Each number is 500 + 25 x the weight over its row's rms, rounded and kept within 0 to 999. Layers, rows and columns count from 0. Numbers have three digits each. The size before them is the row's rms in percent of the matrix's.

# layer 8 MLP down (transposed), 512x128, rms 0.091, rows 231-280, columns 64-127
101:531472561474505479520464504524482510545487506478448512511525493505481524455522492480505496504468513505494537439521516450497459501499484516501496438531474547478488507494497477504492498494499527
122:537516511470528481493477507517532505520501467482556506564483521499534478490506505490496473516505459487465520496530544513473465524529483469504481487507512483474512502526456519514512476456508504
096:510473463501531524483478551480481537501524503515505485505518504498483471551536507489469514497471529419510471510500482516516491486536513477511472506517490517467505513499472484497491513522532537
111:445542490477523457501506489517512494494488476543454501526547516456488499499499482510495423492517501540539494505494505477487512475508482519526539495543523518485486488493524515470517469492510497
099:484486540510496503448505526481507518497499521512508495527531458518465519521526504496473507443508493526495494513526556539478467554482485471497536509480504476502516448514495487472482483489492503
106:494528471484494513554450467496498523504466544479490498535523518519500525514515508476483484461485491484508529459517546448494526514504490528490481503463481550489498532495503467480527560510545511
095:467519432497499476503502496518532521473469498482526532511462499464452464523496502470482502487489487498442499501506480493509527470473522482509496507516497489499456518538505494517493485536530533
109:461493486484512530511489499459469482506502535476502480493463535487522480513526452546433501520512512485523513486511449463490460497535548455507550485538480547504529490518482514539491492479516485
100:496467491559514472532463477480511448501508506506496457516494477505466503474493498471517510478501514513495489470511505488484512470491506512503472521477524479503497551468525516561463500470494473
092:507490513489505486477455514523470501525480445491504480530542519508524518497543518516498500521438493530476499489503525512532484504505486500523487500478490497496506490507496526501498471516492492
092:524499517521513506456505506497467538505458512468494520494479517511489512484498533518531522454535432497510497525508505491532517481489482488500506517548452533489484480497506513511512503450542508
082:506523542479529512510464479524489488538510509483491514551519503488472501488467499475491537492509521469495481534503525443552514497481487521449488506505474526507504527529532520490461519483507468
108:552523479498502500477511465508515507496465560509507513502512543478483486520516495540492474484475508551510509525500543507479485477514503528483481498525521519496507538497503486536534481511520521
097:472513521468488444524499479484418465525484521491491489492466542550491526465476443544534471504529524527471531452491502508541508502524473456493494514510518512495501497489461478504505513528496532
106:502480546529480484459542521543473486503516534482463455483503531495533503538504477516517507509522489515545512517504492473478531511517515457497498501481485529550485469545513491530506505517512461
097:497490528489499459491484467509506527505498507512515498465514491544484526537495479523518499481542511510525487450503531506469561534482537517560465481429499505541509437478553465515495472507512504
113:484538525530444512500511491487523478533544484469497554507469504545501504466501503476516462478498533538534442505487491528480514540527518502489530508476515504534468503468466549475480498521498468
103:533511465533495484465488521468496532496502456517485509482511516500509495510444448489528481528509505533545486462516492498531517544541484481522488476519515454520509498533484521510475496494476517
094:499458492494484498476499511493496467491511508488512488504517486495531461518461469494523551453454481517521542522451546506545518531496490471503481495466518479519520467529490498480483539540531494
087:518500518441516474485525492520492520536491492544462513477448490450469487520522493478504521484507491516502532475525491517519459503489491474527537503523456499483510484479492531506582468513510508
107:511497480460447485513522502459494503501517413467452474509477505523491494478518483526496500516538487523478501534488513487532497496516544513491503534505529495455503540468493503481475521494476546
098:455479562487501528503562484507496506493502508495505510471481504525505499492515493501480494459508506496520479472496505505495466525504449499555506539508450464511502481484461488448492456472490457
077:495459508542493504491503454494455562540476495485512523523491460498550498468445511479477491506504519488521506467491537521535523444479525428474496505497498513515494482530496493490478511518490526
094:455482542537507470521479522493466514525487487502516479470481520480526501527463503402541498521520508497529511536502539471536521501481500482530448483500513525487517550492478486483497481498510512
075:530426516519486499518499466530503477537507535510504501511496530551533500496498478505480490557474470538508499468487504494481554481522518499472502474489493460476524515498502521524474497500505506
077:483465486533471505481530498523469489524496461509493483507482530502488456478484466526499524520558460504481492520513490524515495481519522530495486504509448511480486518473526481554505517547531470
097:498486509519527496507497540467486505560455518522530502476506463509486482497494521485514464536471480496494516545493539543522478493498500497523513511502504508522512497512468533451473522453494499
114:511481526459492562482518505506471515473515499549539518525495473496490503501509486518508483532541516481481509520520525523493496475563492473527483445547526546517513514518461504491477452478495482
103:520446478505510530518487444498532504511481481562514493534530470481549515524536478518495490515474503537485497495476502503488500491568505471517461516522501488523493493503490513496476500519475447
102:491480521445493488492534474517506527527499521462530548498450516513484533489475482487540490507463470506512453501488542517517500541535491482548511501464508475504503482493530459548503495537510536
090:501498526508458499531499481484427533454502486478516482518533512498460527513480492502468443488432505518463476488478478525513511501537473509501501539537474519512516535444499497514517495486494501
100:499502508554500524512501473493488446527488499475516480523449480482473512490444552490471469502490471515526488517505456470480521513487498522505490474500499479509488529479474535507452501496492530
106:499492519524549452514515483481505496481520532513489495496496481503480520517459486530468542510525513510490483518510500540440466502476512528517513490512525536471492504493484493504544475484509503
090:474494507482483513499474489478474509518487460493496518499520485533500477501469520478474475510498457499466535458478485504497517553513513520459514454509511500516508496495536499513503514510477528
098:473504542506473506553531475469468458516515485493469494474486577492540497483487490453462484537456491495493519558485476536499537464496510499473482504482509494499475536500477525501492483480512531
118:481489559523504541477507487511505497472497531511543480509455483520484468491508473489536487504519542423496487490525479532527483499489490462543492487499513447518505493490538503495531499443481494
099:478498426486541480520463521468531523484508488519498526518514494513519502497501486495491476469492431519461535515487461510533530494522504505496443509510477482489487534461514535505544499475510507
089:492482519561469463542504518528538486497487515477469522516502452493524504499461536450504492524466537492515498513555535518521510489485483499519482499459521478482525554476525469505471530494474473
093:502498526531492511546493491515452529492503498463537554512485518504480464504461518470482481454491487477495491460515476465529539497520463506475511509488524507499467495511459485481497495509460529
099:518505523536491535510511520483486490504524450486468525493516505480476511464479501483509493447471461497521469535464463458477495545475532497457480479520507479497485487543507540550487489525468508
106:490461479459527501522535501529521514495544479540488528475482509513472529466468493416516545476498482518493458548504537491478473532480517488519530479446559463503489496519475503483516505520516484
112:491507552473473474518504486487519508500478470499491482512485505504517502490512526458513523492503534530470500535470520501516512521498510444476520490388524519485520543484439514502508489534491471
100:502490481514526506551475474489459518462485537476486509549493476507494490532501527465485525464478523498474469537506537486492483512486516487500560501496499509514485530478519544498460471461485503
091:475491534468553483496514542510468507525481518484497528506486498477459531552516495518518510507486518472467541534508534524480505490516493501464519467505483544525521532481519494471495493496494497
081:481545500506482490483473493516484525526504551539517482514465520549489501505491494542522516523483498422495483480547475563466514499494540498465505496494490516498514478513490454508462499525470501
064:543503508497516538492522484537497483512488543488488496506509501491488536494439524516458473519503520520459433495543523460499517504466475502531519504480523560487494525513508493445446528492502502
099:486510493515521465488457507509460475473499497484502475510507545480526501476496524509484503486503509513515506551505503491495457476485521503483486518535496494506525497548500518515518525522583509
093:490508513532491513466514492505496499529505551485527463500504499476514494514490536509480437462512523487501487516543472488488492512479512447490479473433517515472474543496509470509500467485461504
077:511472515483497497521514489495520477563497501500517477541489546494505479478464494458435494486432480536492510496506521485509525512493467526529506513459508463494515527495494521477493482488466492
096:475459541560503515479484491504551498482485517476485503478458475459472496521499489502514489487497519492495476493486533514543504536514479516501460510498497478467550517513500486526497480513443516
# layer 8 MLP up, 512x128, rms 0.126, rows 232-281, columns 64-127
109:476512506484469492506488491491487538480523486478481520539496529501548451498534523504476523463499510519526501515514481519506480509490487507500463506488535467492534532523495527471497479441480463
104:482513482522487511503485496443485480508491494492513486482514537495480510478499487476539557487491512520514475496525458498500522505481511490517507521501537473484517513467456503533540523538487509
110:491481518505488497497521541523483517499487530468492471486525534516516482472570514500483488527505503461459482523485476512488479517505551505518515498532492520518503517501511492566510466542483480
105:510533496478494503522488534515415488490484485446492454521537455495465514530540505493504495485479553498491483452517516499543505566480502524467502537493476485481475484474554521516473474512514465
104:512529501449480516491519528474503550478514496474496496503489440516490527461509514499488489509529506522496555484465501507538535463523532534514509548529495479522454496506544518467480511493502524
092:482502485527500496482507525495491502513472523484524494492538567545500484489499539512526505506524513495437496540495526521508517519446515522447497537454512495509492523542513519494511477508509469
108:492513511460495520519500499474436502501513457479499500475527497478460504507512508502497533522447511488494558517522540541525500530492502507505491480469519476495511490462472558514503497508514503
099:557485497479498515488494495547462518505517500484529484469487499558486457507521488488482442549494497508488477500475542500484500485493533487533492512552492460504468481489505525505486485511514511
097:487505455489539516548497454457481509464517499526456514498506499537484523517514526510482480517484483476533470470540523523522534468497547519449538557476493506490502513509528498513490534461490497
097:518518429471527514535444510482504490480503480530486498488484501551500489513490516482511484508458488475505488494479531508462521539479517473504457551477503476503487503491499523530491511509490499
088:487506480506482511492525510530538499486534496549514489489479497480558476480531500528509500483497494494492461468511532463493484497489484494481528475502453541516526504450461491472488451556491498
107:519483514512526542503471452478534503510540470467498520501512509455482500486469523487544500549470462513493458496538490478537551486491505515482505492515478476471488501502496519507493516506475478
099:541522529553468515480508499520517533512523486524510491483512438489508467492467527459517520514529469460499520504511480480422507515482486472434496506520513497493495488488536506470513541460515462
100:482499488508470541507534510455497492467498532496481494489484480441509514422493535489515516486492482495482470519479505498510559500547488495518526525484516507456454542460492490492492500507479527
086:477520508470467503512511517516495470496476468493553533471547472513507490487517493521462524519458501521526457428519504507497536493557570513506490550505500459503528460488519516489536456468494445
110:476492460498505522495508483466487492519456512538539537517524480465483497457534497481509467496499516516517512519468458530532475510472542488551552502492492481505508547516512478521527452439477492
106:473486531544524511474486432488515487467543525499503447504471465511502508452499525521468544501500489488514486506528466478514525461479532523500518471524529506463528517470476500500529448496531530
099:495513505544491459508511488510476483499524540509468521504556549438490488519521489537500529530496498522493458528529511469476538518529429466491471529481522495510462522483462479470493474494554498
100:467529458478503499488472516525513503512503484463533515466510535522489507485495499545546510528544482459533478498519487487505515483525476472501500484530492492517518511489500496475514518500509500
119:490506497486514488480501494502501457539523536487499487483546488486480446506512520515484457492522532472466480521548556529472534522486475476478497507516525456516490479532507491491478480485550506
105:524510499497445521507496521507486497476472540502472498433501513475496425484519515519503520520478510507499462496500516468516482474523484555492443498505554510472515492485517479526481526493496494
070:453490484519456496502446504484482503518487498538452495469496463500524519462484510515454480471518501447491519488536481534491501526471512485508527515523528506451512510488508565526503512519515508
098:545513510481491513509486539512482487527540500542491516496495470498542488475487506489488498517535497495456566517493450518495527510483530497452495503518477483529493492489497530528493458473464524
078:457556480521498474542515484525501500462496507503474538478500493506484497476487523507533520475529515557493451517469518484523509508545454518498503509520486488489495486504522493507523538548446485
063:539513470499517528466513504492441490538500491489495487534527518497504467510535498482495503531501529507462507513517496520515505503472482472505531477513491500536534494524507501507496490502538433
102:493494495476492557520486527509547469508501523502553502446495471492451498501462495528482487479479490480481466506479527508441517460526482502488501501528505463485541539518502476544497531472497470
114:477559523466482484536481507523524518495499512493516465528478461472513462478482487506497515553505493505475477495488514492501467502491489518498486565562472495483499523480517521548536556504502501
105:501521475506520461515558492500460474541519526488487484500474509477540485499488524568489514511531502505509456456445514473482515506473492519536522511468455473492476499501545537538485488498440480
098:534532502474526455516498472498471511462491500508503479485526496516494549470508553556535472528492514481507513475507510551528514499520506517503464512428472499496477526488505478535497496468489458
083:500480513503482484500518433500534428451491516505478480479514477493530489524491540518522483518499502481531509517524488506525543500483530502494516486457499464518507454520456512494523448465505512
099:521540514512499501509457514535478578497508490507476512462515546540479436480555514471500506511511502470455520519501526512510498508480534513503476485464478480473497521485510489511475482509457468
110:520477500494488458541484508492526530494475502495543489473535514479494498501496504509507522494476493492498480548516475510530514500497528500447455505531535481452526494509507475467469529503503480
097:479496492492432504484483514448538482491534461481542466480484505504488531485480483492509557540548518498545436516495476485513458508498497474458515512504526493466489472497475529486472516497528522
096:500532497512478447510504488494492482492512500483545493511536484470509511471547474513525500505488490520522496488442486500526457467467527498479553517477533496519519512495483488448483520474469467
119:493514461515525468505466493458512507505462478479456446511509469460512558465501492509526508492483480471497488492474505533500515514534523517526484481448436508535532532483507526532501501524549463
103:520539480483515501551481527529509466480457505522479519495545515509534504448472519501478482515491531540465509502518508519483490513495535489484497482543488490489486491485471504571495476564509436
096:497487487425512463446468497492480484476482497510492471521515473496527516497510521496481489442461507495509468541519540529513534502472497490509483505509474481544532519536497507496507475513475494
096:465455519549487514467482527483526500486508497502489495501435482500536524523511515498522487532480504542522508470497453514470510507504533523458496541478523455497514474494449480462522502478550498
097:456489477496499497493504523522485541456496474507488483486537508472460487490515526432517506485493505503507508500510509502564508479471576502531509501476462509506544514501520500513527506465534520
095:523493497468476548524466490528469494474507495535500530449494472535496520487508547490491499481513498526493413477516532514457473536478513481504547483461472510474501519514478533513512468488480495
113:498520510527501496516490480496573492507473463498498463476467538572480470476514503467501514442479552514515518555544528482505526530468490482527482514508509517569496517476524495494518515509496507
095:533529547510491501476469483509540493497460500485490526465484505470454497462501469526537474514471480491527489511443478481511519488472519565524499458466497524489445518524489497521492484468503545
091:498486481506475472512505502523538448482468480510499473466518470537526485465532469505475507525532506513507529480480469527503444502475518480518488527497488491495465469536518477527520496530504514
074:482524504574509480463453516527497507526495505513481494469483508524481508470513510525540488498527467437524498504455493518499491502508478515530450515516474523515541454515462466558503516462525485
062:480502496526487500495503503478468522476510469524503454478478462470528536471512500518529465548503483507486549498524497482504497468519518530502485521518472490442482469515491522544472519474485515
102:516499528431514463534494490558510477460501458549460483479490477491473522486513515488472514487507488498513523535457521480516533481530508520540503525465490509525442486510508496464490468505515482
084:458511499500488432518476497561491518498493465482474525512484502521503504483502515514504528469511438457516493452519532520512518540504511501526469523496488465486496520517503508503520419518502511
090:466517494516486522481522493483487497482464450501521525477490457547503527475548515507489518473531508458504514532473519488473503502489513580479534455537452516522512507483468510509455525505480496
097:492445504454500499534536524516514487486433527492495478457504478515451514486530522468493476451506503471476477476540541518509492450477500482505520522521507508468519481464521527523470534505527506
119:503493470473432465449490487459479485478495533453545453431510470503526473479475511474497505464508515529568505519487501499519504469528488489504543527496456497476499526501500507472514506477508499